config.toml
n_layer = 11
n_head = 12
n_kv_head = 12
d_mlp = 3072
rope_base = 10000.0
tie_embeddings = true
extras = ["capped logits"]
init_std_qkv = 0.0398
init_std_down = 0.00424
optimizer = "muon_variant"
dataset = "wikipedia_en"
Each number is 500 + 50 x the weight over its row's rms, rounded and kept within 0 to 999. Layers, rows and columns count from 0. Numbers have three digits each. The size before them is the row's rms in percent of the matrix's.

# up: layer 5 MLP up, 3072x768, rms 0.0959, rows 2764-2863, columns 512-575
# down: layer 5 MLP down (transposed), 3072x768, rms 0.0951, rows 2764-2863, columns 512-575
up2764 094:609584547455466384415437458514530516428434517556478486516418459513507391476573443562462485533546439381539383481416403512598434587598500475537523522524444580516458525474548474488507503388528477
down2764 092:427506479568531396510570488522492458498593487463516482424569451518484524537440552438533611402468501502452593540536521485443548418398524435532471494475543404514493513475416466531503458569388517
up2765 096:460534507476491510454550533421416533523476544514497505510489453563577478508498420583482485456525512450458496522512478535498423486423533506465473533508559503478545496494507503536544467491465428
down2765 098:429483473495549487497460481532537502415480503515562491486503487522520507481486549520540543582511502567483524465474393584485546536563489525546482458499453476561420510532499533528547527500478472
up2766 100:492563531476607548428605466492549574505511469577498474489484514546500442505562466456497496490495494403432517462495489384511452454573601472498463401478463539490478464494464532553413466482512415
down2766 102:480470442522526528518485504475547433503400554520477554457500430477612432503466562494566541420523466483407500605499461478542551521484381486526507563525493481489584434465557549513479469455576412
up2767 099:472531551537559455399556531356485470523419665504462493481524436544473469484538554527503521572481443465448445562506572495521479618571552524430506499419534458494516408580403488541543456410575593
down2767 101:541564387443484557465506534559543500542454504510463570429514646518493534501529442463494453402465549348507436555534556470505535474518502471572413475517460580493476553475450492431475499459412542
up2768 096:510458480466496465513500387521529497487447502547515512496477532563543514578479538489472541444562588529459587520497501521567562560495573548566494553475481490509544467550496521492567425541529439
down2768 096:460460520475545454403519418387497420425476543453514515507555463472528517410524415499571557460475461549487478461592499505455474500482352553518450508578425500469394533556482553557315464484482562
up2769 100:550499477477466444504526464537500535374578555470568488513569550628539507518439436531435561452401447543478485513567481456463410511406508539530586489465574464509512485560532515541485447460472506
down2769 101:451503405460469501480456568384442513462489523555484532628455446388450482545483531541543562520564500516455606525481464448550600539483554396567485460516463500508481538478548494486470518533575476
up2770 098:456447533500492498547553566561573529495549561545462528530472503516516519535368424467415560497517494565534454471476471513477493507506460436525480476473529537399492444529475539559491528663464472
down2770 102:535464477480408570562542524537438548549510479497495502434522497454533487501511457501527546493438496474564447568539519572510540566476557498607607533571490478437493525486360486379547471552547505
up2771 098:535455486481493432490421549528532473501490410512572468502378563488452535480483572503529587510469539563466593511514578482455503499458492500467526590507640447439480432477346541492503552453446488
down2771 097:519521597480409507514517454473538500508570508512445528502565416449567499502503502456420556496466524427457490470474493488565469489459543495441550444331413572487528483458548558494489497548546534
up2772 101:561490438508480533486531593380533521551430484458440410549478391514459509400533539526487562425453529375461566520569570465488554513438493489391516568476530587534527451528395590442526516591485440
down2772 103:557552539520468424508593561556494517500576568538449536527505462533505501543414551511473575541461548446550464557494416541501478492576452492531442409504515519481544526514476438518549503499470520
up2773 110:517479546477462490470501452514480491560471530533513536357510523497432591462503399579410607468546552584464449518525491452499514545561435547546425530412520546567521528624538433541517573569573485
down2773 109:593464477463487414422443418515388501533533461540472493508548455471515564440442414513495520543586560422501533467486506589583515486487434509554361535445474612494584587494492500524464540489570475
up2774 101:476470508475521566573478459515558503550437453435530500517514538522490476490618525472564586518486422478460490539491458520520516560405423473454515546532431548452474551494479500389514483489514471
down2774 101:476560498485517363509473455552469518459552556500547498451440513484490491473499370474510505524543495438494501455466481480525459504538502546540439467501481509472510449519541507538473544527537513
up2775 103:470535479459550591519449406497452412508488505449495519411491380534492480450535446549437525563506528479532539477515588523511491664522473491418531550458461565471551438502512510613491477538492563
down2775 100:512529567500536397476487467483481493569503560533536526559538579449431537468403534435515412523524414473529557482458495466540386449550545542558470509524471519503495469453545455487573486367503487
up2776 107:488529529516469433467474531494412531519507489487436388508557560539457389519579530462508493520520496481474505555490462425617503572592530423507471532440539545421449556451431503484512502517429577
down2776 104:535523487480501613495456550514544566443551461523515430451446412554590482535539564501576537603527580457449555397525623480477490418433479520540534347463394477482498572507537518499473484478465446
up2777 096:544462546486411515445547518592512501525521465504404509484460500472464515546543544457535552460436470451550451462468414512446600572485408525440576490463486421394470592475512499455512462498509560
down2777 092:519475505534529480480578544418482563470478505528609501470572480546482521497537420420483463480550504575470568554495531522479438535450570475549522428523480562534506488475482626530495508480493514
up2778 098:498611474464461421488447411446538478491499460540509532397521495518506507538558451489452447465440581496596541468439525516465595532481497354430584589513491532516484529493569459510547464517436409
down2778 098:551542531524537548566490579567542508517452530454494483478568423469535486468483617511551498530515488623452464476541507399543454435466562540463365483503478431486508506529433526511480506481503519
up2779 102:572488520524404474528508568390580481552505556538419528468593574495510447454577518437426531461497480436463486420525417414497456448464495542530547574493516494472523475502438516449490485454474553
down2779 096:519538458532546463450475475507596507465480467533482562465469533488538516667471438569548499506572572562507501523489489575522550386490590456487461497509471495515457532521483529519528467503544402
up2780 103:473528499435424486505566480418467506527432510572534577455530504436501507509418433528497579413464486501473510517566451528530588486489503447562455554514555418499529533540449446475546485500489436
down2780 103:542501484549462611545380543555444445613440488520455422485449515628483604466550528470516423516494466514570454559482566403510461496566500473545535543489484529505435458517566527527415503477651513
up2781 097:497505439444508565487523527548482556496480478470490483588466477457402509549394511432558441507469486488396546474562561515519506462433592466407524553552527487466491504406525506434531522468506511
down2781 096:520433538575474440459514474468510540592513431461509516423500613537514608534525545542450524535494512477649404529481504504482530533535396516520460418470562520573530481532452493515515498483550491
up2782 102:523542462434473486414509556493520554480471483414439457431536464447531477536589514479470488529510455453397429522464483580503483520517619547577508524468539523475565403583491516580605528448573460
down2782 104:606467538502585471514480526605426403503511507564527568505476445512464520485436522451548465456523561606433625531510524517516517519631524478494545480446529524453515462455552506483488471520404522
up2783 100:461477519557446528507535562552453528465546509472577573627515518452555490551535453543516620553514544562503562510561545456480504576576479510557438544465475491472427446523525479449491519418525445
down2783 100:490464399575538524479499470359491513426559561500503537444502532434496504463446489485432460513467448456510612512487459522567495531425469507586467447440485533563529625487522473523449555555555495
up2784 106:552490531484400454474449483507616498514501466490519479585497532473440525512475518402459470551520532396507430470418370509401507491547526494571571429558479511522430557460540584474504466479428499
down2784 104:467585489471539551461490450528458506467518503429486457469449464465450517505612474484538479449532566533555516536444452537557341504516372401447538539463542441528512494491510465490532585482559497
up2785 100:495497523512576537477573484638513470495462449476448559554571529462477604522483531512457411510577423540427547481467468513520593437409532567394488535396535493550431504488489542478500519554489489
down2785 100:377551455478473424467561449323433557519553497452494529515486494559476498400526453532415521534458516520588561448497660516496509532551540535498460500523471519486493480568475441542512591553485505
up2786 096:534473522479446452577448485544507511518606556543491516476520466495374548453612422550521539468484471515564604541479508479478487522474534505488432490469588493520428472545403528438393479495479593
down2786 103:561525486549551533620500479492543498494435400510515472455513457555533526451472508416550589618566508518554515511625583507499504451529418638401550437495437495482593449477462500513393394536508449
up2787 102:474568497561532489533516440515436570574449537531483554520589445471448595560492469370466502663487515578538476481422614469490446538551401514478496433500552488454549536515535668486488510493540553
down2787 105:386499458638493398482603550440497485512424515547515560631482593537528405514513523429450512397475458503537559486420550532478530500516514439556461635514585558526517524529456476566477599509576539
up2788 098:580522609518491529512564560528504474475448489502445522407515555558430514568474367491595444517581504562598521418526544569545442513492569408467508472545538552413496512487411571554421477501562457
down2788 103:475583452463553487505530584538526495485495556460533447538438517537456441431561568533468485504470511483442479521490560568548525454488471431513471528526558512508472518494480480508510505472488571
up2789 102:535394464534428562472508562470453401469509519432542590447521516456570541464495468511437452521526536500458452473527566495380444429454489582509579452515406438485471543557483484477593465523504509
down2789 107:459480586578426577492396545457441542539508516549545492522457556464471486502444490519504495556507466547602562531523555468483460555571463507577434379480437508464503506488501565503469458550488492
up2790 098:455487556537601499530476463484434447434491469420469407532495515543450501537551468517418411474545467566556490493546459433439419465395448529548539543622492412542522531391563557468476477460518576
down2790 099:534539459402402495428528456487523489451593569518504443400435432511529529414486565468475520531545565457438509485514447543516546567421524467489510532521483487418435433582531516455486491513464436
up2791 098:525577560482575457435481527436477501535504473499544545435474516405406534587559465536454482454635428506551525478492496510483452524413471491490501553540506526511451509493569492503503512509529541
down2791 098:547463476469364591557480384450497469427531573480460479547520545506584463411420613519509489520392529453443506478504543488549536541500472526510463489495496467561575483539437447586503438564414430
up2792 100:434553546536455483472559475438498601544475528507478514446548542558560497615533470592585486486582493569503539452538428476516502535497592582540502526604481456464558483531469469504523501564522521
down2792 098:447505404520527453507524534471606480386490562528536483477458527456477475410513491448489560507398484504502467507399550503420536497434474464503419465462580467514424539472558490401448449511481491
up2793 099:528522497466411524582570520504503472546600568470421501441505564388555590465512477501441492565455514422514483537501508504526456507472534448507502485491562442468498434507359489418553482459567515
down2793 097:444487493462462542537493565651530458412522491496512551523483514530426504537483478516555419401479487560518477453536444609486592490582481555545451516555478433481486520479496468574469537472490518
up2794 099:546445548420518428535463553510462504485454414329484456522488459513466467429495550521492481483512538524504542542531487511571495540547511478494527523477530477472560487432464396450469573480446485
down2794 096:493572530558465539436497458510502557513467498629478508517567499540450480562462388453515512465534545472557503545484406503482481443538399511493475498476505548504465529518578592551568398578517496
up2795 104:471506510496459452456545412480603550527633584578527497526499509491502522428536493488541463526499472532498539512509478492450496535406543377519450455507481533553525532555436480459412490509585643
down2795 106:445622440479476457545496517424472536541504516434531483477518321491486497566497456451440485594474570505571513602535503462573396509461485556578538438524474410474518417489461517526422546565479439
up2796 095:508467523507564450440448509461525559486547430566476545476587493496504511474490492535512377542477468478542429436551536545552538522452516546444403460520624467514427476463487511589551579557550486
down2796 097:534491568529457509506539583575528489448424633417508515548486520520541495588495512467502503526476505468470491534486479444522546510503461522495496517544403508490568449505465515456460528497424453
up2797 101:455594575503570562483544534387409604506535521456553508460435522546504449555527575525451468507466546534526503462473513511496531429427540502485496522500496458489535414471455492448479512483492533
down2797 101:511486533542481455483586540520422568469533482408475526520581635488552568444508473522517418492536492488517522421420517471533526526505504504462542565494503462532509607577497499664469562565495558
up2798 100:506451482475601474483482524542449526506450436441466458574480412583495449532497462452434483512450588522540467522448488459462447396486483543535475443492463490507470471509499527520497458574447610
down2798 099:484447472481470573405518498466541461495543589552482503394440522507444572544514570566577499494486495575534520337495546479537459495457545510574456469492463436531475495472556505554477522466523519
up2799 102:528495618481542521437560472486500593501520522534475533513513492389465501549557518436524524491509541548539477517554468500512530482393479462521515477440497475356511520533513481484550472407445502
down2799 104:466511498516488489576586446412522427528492448654493509456453478532499448465514501533483442516500456435541537477524539553453494491469552519458535433495494469401463528610499566512509501534543481
up2800 101:436458515550439485611436544450497491536468534512505601546562501470546586475506429476499487528449401533480496572433534538408507517511494499437568522489519574560567557537501489466540537527500494
down2800 097:489401476474552449544467461521603539460543538511490431472364490520493426510527560556509513544591491493540449421507457441530486553523532486581511408558542437558485396518530434499487449450507499
up2801 104:538507539494588502558418537471499522446440506562517512470541470521463561503507482501472446494564474467502491518494522529536560480532492442628473605571460493458506655508606503492529444482504488
down2801 103:468587468461453546519522555590528478631500487454564475436489502511477579475484422492545496519458515564526466460468495564485418507509437487522500479507458459573529443455450458568508496441432466
up2802 098:493521543565513557502495500522520531439482476448474499476582515566564429529396511581470479407475542483581546444431522513539454499596529558518522589574490410494503432400484501417556483498493505
down2802 098:460539438407500493490536380575509455544468575464542555435482498441585494527563530471513402519518503565480558619455560575470568551497450427476457368468578459520451529496457429539469525551521399
up2803 096:490479501515404506581492598509510506550469603482433484474453543586520513537461497532461528481463450495460502474496514435436593414477471510496468500517527476415502524523551438456529493428461389
down2803 097:493453446571556458508490474496525464502508422493647477438504539462450498501520504469491533657477509507465474544441391474551382572481459450511475529427464521481471507427473563503503644513543454
up2804 093:489514560574473462504509524466496548520421436507429543529529480459473484542454544559520425483512481436535487459485491449435489406422473537426590509515503519521479469539560467471445517582488535
down2804 095:587484515501518611494543466457427460482486558503561572532540517524526493449456542496556499501611501528430562524510496447495499597543492569455379458438482530445532442482485475502530550479488538
up2805 101:534561536597425461591480443510463487512541536505477567525455540557455589596465415485463442489498526523417512469434467486450506572465515482436486491554537455588480480481478518537564535497543575
down2805 101:445472572538519544498460508474541455508503407453415440553425500480569490398514478466507420490436522497628515525531468507473496521514470497318517542415437485546487417481559549574398501579512484
up2806 096:541479577537510548488485529461572503542574574432487557406565450526522531483548489407533507540528456554544580457459521547501441477462524426499463431524485520453464498490430459525437455499438478
down2806 098:559486601479579523620482514509505518500455467564520412516490578551468526577523462570469436473482454495462446540549405518450554404486523501469509519495544511524467525595485585461593461459445513
up2807 094:494551469504502508540493596571434606524497585493565493524539547530502441550419500481469557523514545467417537494534557562508489434420513545474462470560552560457482429509488610447472455459415470
down2807 092:518486480459513501458494449484475442499532432519552454466528470449454578541530546565457476560458430489585473478505468465561523466562470410456527464491469550515493543533494401586412476514458456
up2808 098:481439441487520501454508514547425547485483504478593534496492501496554428522505520536491555556489470437525532498443482445572451485441490503574572512441490501518499540529563459378443463469439429
down2808 097:397537529557508492454395481446497439555545492459424429556565546453406474492559547484457415459514461512458447558558490525503552493595450523440491502504363552461409495370459558505446499492485435
up2809 099:522565485530475509439584464504528522493544387429575529484462441536532417677517395580508342470510536510496474494519540507479567538437563544539548543471531392552478531416427452572571515439622413
down2809 102:572408505532546561540481542530528490533455407419444503390513513524540499524505551464468562464510550544507545496472460563533440557536479456477527573511449434565504472537424502426492459559427499
up2810 099:523478531563470540559510527515493479555526485582479497447525541470417592584484539485477494551489534512487496546561458441552524534505582434561540543504462448520468550524505467491596470480510490
down2810 095:423492527483611391491477516545488520471469530523583533526490385470603449493419403472542529551574479423527452501388564513567357492535528556503467435521525487523530486539465470438553518480460507
up2811 095:443456387505467456503509509515456399531536447465480484460468571521471517585408558607517500456513505594569547496447475489436505448520519557449511404604425466553464476446559485491447508507519566
down2811 097:523521580481570465559510475474491612546472607529498484410462435570558460482565628432550531493567432456437495494584617450478506555575544531540479582369533498439539574520492524515578414605534510
up2812 096:431479465500436529497498529570535544512518479563454547586527482455490513509615472467465568478509566486490523497468597511505527499489482509465533468476461538473458538486623450516488413493583484
down2812 096:569486448524446419579517456448443531391371491451432493435503531496552615496413505520423505464525523563546557492556525636520491529512503516570554475484446516542510561536489490533549546539498428
up2813 099:462495544436628540457522490540561517436504414487487455509479470570533473568592469441425495545459507542489543348408531535519512538487561491510477384512474593437434550470481511482553404477518518
down2813 098:478466476509404473489564544473389442511488596515493528506502447529481462465410519497601554489503550471414531564649493507508519489497442499487433567454402444553471544571476418510530515545491486
up2814 102:473389497519374529449564525517524517620454573484534443482568481524461495492566589534455509571450519491477508509517546444577423457517394546454495559487483489493554488504457493490510563531489396
down2814 099:508526469469520484547421481516463439477500440509419554536481453550505494603429570497531457424581533475473452539465556508450466554502470428499614529550560438578518511538479553442464460483522557
up2815 099:507532478509474488515533533506443485520524574426526595503384409498397479508555486565505544490494495487499409492444531456446507586436524495587559498541479422511540473489482475575478540519490520
down2815 100:534504557516551536501439528477499497381384471519401477489501557524569534462422517468504493507512470449462491549557536587535523470582524437494487510514458511570481405510517548516514506477445523
up2816 099:485471484452387482500532496469550490530516474537519486496565487484462493480536477578468565473498422412602426464456503559548517506519561494485521480597460428479437484428529512466476508580496441
down2816 100:451544496454543444463440534470476596516531504507401530442456480439444462595533535441463448584599574543524539547545466430519487506458494508454531579471470618590558544549400480508547444501531655
up2817 097:506532500492469516505514413534428509567449423429476574506412549508486519481471496557533570412488467487489458492404509569447549481505451580451459519577390502380477497426357519590569335563561490
down2817 099:490499587550447505522423582551538422463491489558508433532574467473478537453479528443514553464476480570551462559536525408583459481494520524481538499507539440553541529545578516427511511542471468
up2818 094:498508559569538551446519544495493545510550578539528555398503470530512504492542393550539485454527552524553556517446482497531554560507538527600598492483484498490495486486497476568447501465462454
down2818 098:558445491450500422553602493591455518488444572456563526514511435443542484568534593458544494477481471466402455531475502492472543596419458425464514491465502518513598407573490469498458562450618585
up2819 102:488499454468515573497539502471514479467465511439526453521494555420492535515459428504491458479440566448540545493512624518565507592532493517407555478522479629474514508495523477475498488410495444
down2819 096:424483509432477471491459505516503450465517529502542498503573510647456471463488582494500529536517396505408443456448407576499464414542488454545469516470503388509534498546470506517541498545498533
up2820 099:467436499523516463583527478468553469531467455543630424491440626453547475545358435533466477525367468491474374466526617441432589545459434461477510521488514474519503547447531520533570505517492550
down2820 094:452523537516442528395473510465481542501545471484414535514528378484451449475613505412426514439605520496507483514554480562521493366531545515485536544563533534438455478511596455545503485483430495
up2821 112:481397525500436511487436590464499479521457465517500485522575559545519492547525471516572453440555470458393564477499532514405530509519467512407550593583564526509464523417461521508519449518508608
down2821 112:567543558512527592561449443372539514496444447483482463544464437472429422459526554508496434559491438436513458487439489548437470534464481510493556451468443561620532491402571492501534545611502522
up2822 104:423538542450496569506534412454444420489428547519485494513559453462563478490538537551577564441515435473475501433457540400571456465479484595494484565491431551480493416477490471484441517554528480
down2822 106:482601477533562526526637433449457475494465499569553491438515475585465450529471593493477286626515506574511496465493484489482534542456472527552494391469551551520489513528437604510574555472510552
up2823 107:470512545449433457597377549489561448502456490422545363465531532555596466561479466490466637476559562505506582524483518517474567471465427601440531560488445554598546540502494548442507527485497440
down2823 105:482502436525592440520473595492476452492560526508484487449422532537491554449513420444435533518518487522505543401469451517524481532492548423502534376514521521507501505561575540499543540487516425
up2824 098:464492461564569477487572587485480464501440535497469481454546519499520563467480521545440487501490427503505471444503488458495545529553546503448530462512476524605518489566483453525472452513514501
down2824 099:477490435501480473478471419409532491487582446511518525507544500487452429444500521477514557553440564521496578514469512554558574474528508565427552512512561450403461514539462402467447555431497517
up2825 099:504531471526474568455521460468539367490565498530601455499446411515451530521558525625510573553467524422439518494461534557432590514513429512484475474513532520489478503431547494533494417413569480
down2825 100:495543430491552551451535489484445594642486507448443445482489530490526485540487437407515536521564516487578525491592507522570500535495563491523554491468515510535525508509481445457459514498522467
up2826 100:520528489439515475453441511555549485406518455530550538471453510469458539545460481545483487450458527483568454529462548485420556520466428548521536466511508563544489581462562610542512550494505419
down2826 102:406447559531457406463577536388483498494524496516492489469556462445564539455497547401495530458537566544457501542527436474373526544498497485487556560485533468510441505455586481452484522485427527
up2827 100:501575510521541562494547580442566569487431544543521492436439513457499561555445543489505510490547336481462537521402545541509596565449462481535557500523467529492573521508528449467510467579467481
down2827 102:593406465462392499538485464514542462612568545436564537459555525528562437462542414472494558462376549527568483490486511530523429462575421445448460564466521484467477508466437515654459466479510508
up2828 102:557522487563417464497567491553457533524499493523487465547394436436532575412510509591580468524485618471473493511588488487553509503588536541443556461435439563651539536491469501445499596457465447
down2828 098:460523492496577508486458544544511527491433469525444437541540546579456474516508543454486431477638543529471555454482489449495475464419444439525485584458587452451451447402550412492475451518528471
up2829 099:478442465463563438517452567450502539500462518443524411623553391561461413450501497578438467460451462475459473561487444530493452478543558453525491476501477420575494429557483458499503444608525436
down2829 101:562454490529528530527508485595451464542599479624560460489471535589513480438610507528479528437533465493512452529513517493569525526542484515464454442597529406492520533489534506556544549489632516
up2830 096:527379416510478449540435558486492509604466360483526438418487505466511556460550392567505429519476533472565561442433403502472481411448533501531579581444531518457456524484460474459505476421475405
down2830 103:391496529452537476486567478500550499527506606501583466513475522491446478479421529428456469469409555551527444603414598486550461535589492542490504443485513488456569545544488472487507474484456459
up2831 098:475522507529562513575476442567496527510455526414485537470474449510694528534501521451473485485597578539490480436490595452502498457516478500446539526455506556583529544470425461554462472555457439
down2831 098:498541554531528511470550532412414556426505560531459502431509547389444502479464469576456401478562484537504586489538574541463571437463557559565477524555466503518424385441482558525561570486480594
up2832 100:402485536440466525476561500483471495409460431491493494546549575544552514485494515469578482484489499539521524436519489410510478546507489459599494623591511471545554561487544476491583468539432469
down2832 101:597432521498486432507449589519479463491511406519483589512494411502517423459466516548425481420499494528578516472560433580471438520444454520436498459510524522442493510540547522479535529544459510
up2833 102:546449441465515574571571492457463471449551470515422524566478495506509532543487521555535572462508532421601538517542531528431435496503498559439544515451519500511450438500424467460537495497501496
down2833 101:566489398568473462535449403512433512589549511403477493523481564442498446440508389435568551648483508534444540514543538520639536493569471559377515467479468451497522552522497468614546495497433533
up2834 101:471503469474484474455477545427460533490547509557513496467485514443602401533585415474432472486584495567520485446526520483558472556523474480531548500441498476466502426454486500394487409503490475
down2834 097:461537496520472492534423531480444407562543491501519511513432520427472521551470550546467483521507551466517623522519530465519478455555580565532439536485447583523496501618398500615513530477515479
up2835 100:529450492525480479513458514520453424466446405502496498399606457537458592493499509485463475515469621454505479451573496514599576441458521374377541546548520573429493416507513495524527498525494465
down2835 099:494528520460459554523497461487511495522505480528528561470490560438424460543564504509580508488472499576518542527518420517492473506502491632505436480480465486508512532503505513481547560461519523
up2836 098:509441516540465560502498502488405590398477394575578490359561437541449502506488390453589475488520441513500462423497560368491485548653487513472569483516548574520425553582577457538480492563499548
down2836 100:471549465585618521400596534470519463505489469464468623500513370482467466507517498387483552481466478536492529485531487512488494417516484480409453403425463581520542508493556515439457427519559508
up2837 100:483511469548586405514530555424496590459577464503458582501557383510493559491448404532509535460468451456594560537458453421529570562503491485556453514488508562622514485538485483479589444606465414
down2837 096:570516540396530487562461415596467453476449557487578521437390576498471425497465560562535556476568445504376404557582499539483491556465539554457519396456592482459475492512543503471406534463556529
up2838 102:538523549438560479497490473534481455469579454473523569596561540540542417491435581505556506364353452466480622460553594539556487501459455468519493518564556573566572476518349507504493446436596477
down2838 100:556486417491490497450533507407381562577464540538510533501435519447475529583523408526459480466473500540555462518532483519459490506579502494540537518454541510583453506451453470538374445537490463
up2839 098:490427452531497453541517576457539482443509386526428448555544481405526537644453523437512481489546538407497516426608471557547504429517535488502562512565565434462487448490502430498600573559601533
down2839 100:575407445538519655562443503484445532504506554603573481481417578560455418526540433521493505549481449498493540579437535444474499468580484486461434489423432491530567553416392536588546461530530519
up2840 102:607401528457456453465512429458401532492425476511603527517532563570447512457577534479491449466516416552559474577565500477433462453535476562560531448519563476458481526507525527550534465476460488
down2840 103:479585502499530482519444487446580405509514554485459463404545511429476491461411452500439530528460463427508520404565446431525571497545456489461452494520545528540610499405508492479489510555426464
up2841 100:433553477468423523608586538398463601455520533489542540501530474459475563536511493498527470515538539483534432437488580510513490538513472476517580470470522510627566444465374467450603604469556497
down2841 097:553538590504618558461404515608428461501472508514471463493492521456442427515495470529489517559510522481431503544448468423511492459409546466467445464529475542476600557510487514516493416455460514
up2842 097:542543490493496504508538490507512522550432430504483535499527396524541420467566577588508479432476473566580448508529436455532507600519510514515533520489481435489489594462539619545512517579508559
down2842 098:516503462483488433486493570437499417478502613498429521427504573519400510550442551443571459495497536460472534473459532598492530497414492374444532399479559524454502510568416486465523542541558522
up2843 099:487449518453431523572437386463446551512413459479525598505632468429547461594477460539618469484484536556487424523606451434530501495519477537451641546498481465540438572533519505429438494552539548
down2843 096:500509440513459522398524440645541577501577530640404502455498518518479492488509476555537554571514404538511490475517608502448544531525494537505485467507484576453476544575607476569508442485478463
up2844 097:472601480512513531459506482497478550476475465457535567451520457458494546607525484486501418551500550608468495500465496438508538509382483544543470494535508572525511428515473490519496615541561426
down2844 099:502530557558483483466468493584579553462426562488413441454442485489463495461439478548481517414496431412561529484501515531529499464527450459499498483509496525535501637570561566452481607484436514
up2845 113:560399542488558516615516590459523454496482560482423462519579598571528545479516501439510483465564516488603472432483416501525527483481457539498522542497479534575570566468485587481598509536494537
down2845 113:502567468334490529471485486473497536520557481536500494460540510541441547470630522521444580538474480497485539499491445578483426519549418495555494558531492475692506501483440494497562531520437521
up2846 099:478585435447578503474551509506447472455488484466519476559597501526597597617497436455421497612525506460483496483523543463570580523402522472554485484496499497491488565515548462431501448556529495
down2846 101:496482497638514561455457509489518483471518546558501467448521441585505450449514486507624523476500572477513517480490430497487517440576551532576383531469531488533498480444459505560558497448436401
up2847 099:559586530514424570473497389552442495446439494556436446444497493445528439516606462518450514461422510464560532635547469519486527516474461513557507573457464520463453585463499497439558635457485558
down2847 098:458427482518548479490426517463461515574579561518500549469611487491509544434431402502488511506504479639519509558502466514524511461467541472525462438521538563406613433531514528556504454556553496
up2848 104:515375422434538375497402531564492579536477514475490390425515509451475576524434466574451440513498538516559523508518463508573531530604467502450533516466462445509478577497590445509504542448439531
down2848 107:517590471437591515483554549495550442548530570516509506475485411595594494511465491557499496558427569573538528496494454504480517548489472566467429599539562464444589407509477473536441434451484518
up2849 106:510503580488466538538515631468472531427543517384564422488510539474531470479501482515422511571467454541397512525452499459484551458563371446410547481484514567520485547554405397397568512467580607
down2849 104:494520428472476508511499544452506514519376467538476512449517481536479484456528593486533522440505459470547538403474573480477407509531575496463583511472540511399455481456508559500474469501497450
up2850 097:540506539490535393493556458500511474555462487598597554439497422434492417631549451450408549434460432529431463487583526598536470525452514532508478516475458537492522522500468513511535473560577515
down2850 098:518462434547545553478480617473492463585539474449472453617547518581496552485418454522614405486507508415508481512456444437530446485396461441477503488515539470479515565482536473396461540481483525
up2851 105:490515557512503440445586465572590495558542469492540525566550557483577535476514546527551544412462510485548528452474510466508541466536476509483524465480557475521420543518473460554498491591572569
down2851 107:457507562493575406423485447471530498479490447502460527467442479517566530431420496526466405420539561631421501474505502456489446538445545471494441519585514509573512466552491522577510484569540459
up2852 109:582557483498506412507488445590484434561469525521413574570522525554485417451486444483506519516647439457447494537564507562514392386425496485516482496447610489467424496480497533512507463518476427
down2852 123:419562512459560469559495573519484501513463563421541456526488512427479502572495493480510436446475557601471558554539512483485499463522442463622518452389582515512522479533529439516441461456549500
up2853 106:492526474454558567480516438542483609472416539449499494486531539480591563577522545482486539541495482357511501523418445488410387474520484472510507443524464466587399537537439538510555434539456510
down2853 108:519555449588512499527490489415492419507528491435446457556483451493464508545516559505464528472465497502551566617585486555484406552588494500463568540524449523457505501490573493351586472484479536
up2854 103:432445481567426459517484591497574466408519495470489502476396443504585438525510474458565528529602507544459510476520492444513541479490539455546543588534496591484442449406611531516546617532494486
down2854 104:463490468398562494586475564438441536632476462554640488525502614480486478493528440454499512473527586440442516531443479465467497491417500538547538557477563409588492534520459493506521551464464567
up2855 096:498472497379442500488537442485459473444541521519373575510549487462516504588446506550522392470471483556448524530467474545449489597531584419523472495528510562474612477536518463457642452540514418
down2855 101:533520520553492508542491484484470472541582442492519473590503555430533470363494460495486584600547417475540416551569418448572448457574503490464417556550440499538455422542376471442456539496443534
up2856 097:599411438586540469438453446454458534481439481608485596504512475536510414394495461548474502472535579454490461419523454493437491552476471406506549530457485518511544493418484545400443534507418415
down2856 100:496518478447538544521487553432529453568507513432451436522499475347472514541572567466602538543485435514531502498460534371514449467380578480446608468502530574524492534503406581560589434534524609
up2857 100:418556503504505519572579492524507575518440519502485444501545528454512464499438476344469506542565501532494429548534512498440584403450489570608463551458561539455539518475481522453467482412635547
down2857 105:593506495464524515563443501554527567491502520432537451410575473452590553489504564501441447524478534499574382470518477554472575559473460540573403498558509488528487473552457520496492430526445559
up2858 097:455552523412423478538482446512429568482423532536505401498433507482462542553577495519481569587478386558432426444504516590466473462485427450490510457410492466449498465474521522514526517479496522
down2858 102:551491497481552506558498609497549502517547436433496640423517579578561481508502498447510551514589550548465488542474449482637504577499523411471522411493398475489540557495516549529498470473463590
up2859 100:500573464535499488462493504466510523506517456414633487416611531427450473485407452529472486484539482541508539569589339403475462421569570498653632506632451555488517525486558473478491488398530525
down2859 101:453444490502445497542557534517545448496505476416462504506452492565518464499425406506526529529525495430586531514514564537576480469544482573420479500402457550452448457412482528510523441524505495
up2860 104:478567512437477497483459491415507521509491381441448491531504510531480506509467506446442479533459557441505419468386423544400484544512461379469553461479563451478494490460497438440499584503385436
down2860 105:429428510487473511556541519422553483475486491383434555489482514504473452481484490570560522426554513580547480560526614486482495468460469439535540574557436475475530514598451441429471497451504523
up2861 097:536545481439535489504542552520528494526467592487489497477528532529438522587550468525561511498510383470431493447563502514533520485509549529506491471562504418500478491380637523451457426464575466
down2861 100:525477484502531452556570515584374513555513503502445484507429506508394501452437522476491391463454599537474547611444549447428432484419483513563587561466569596437547481623534427522469540540506531
up2862 098:672522568487499526408484476516544491490472528445419440481508502443535474498474520548456553518499542451632471418468413589560526574455532442655513513377525531475472579416434439557566535586494503
down2862 096:512509452482470513549466552412480552466533423542508491559462427488477543488477470474516527546435508551465496490550525509567487465551545463427490488511461463554441472530535563514443459476577486
up2863 100:504465446457430514444497520486435554517671530442494520474589519503506438478587487473462424498581482519568474471564456533506532478511500433544478430517465549528471502484470571611534459432438489
down2863 098:551517530486427622486577451440478536482548438487470502407474440491579454524551493595467570501464501465517459455449471481513515553553558568522493604557462531509475576528534484324443519520547520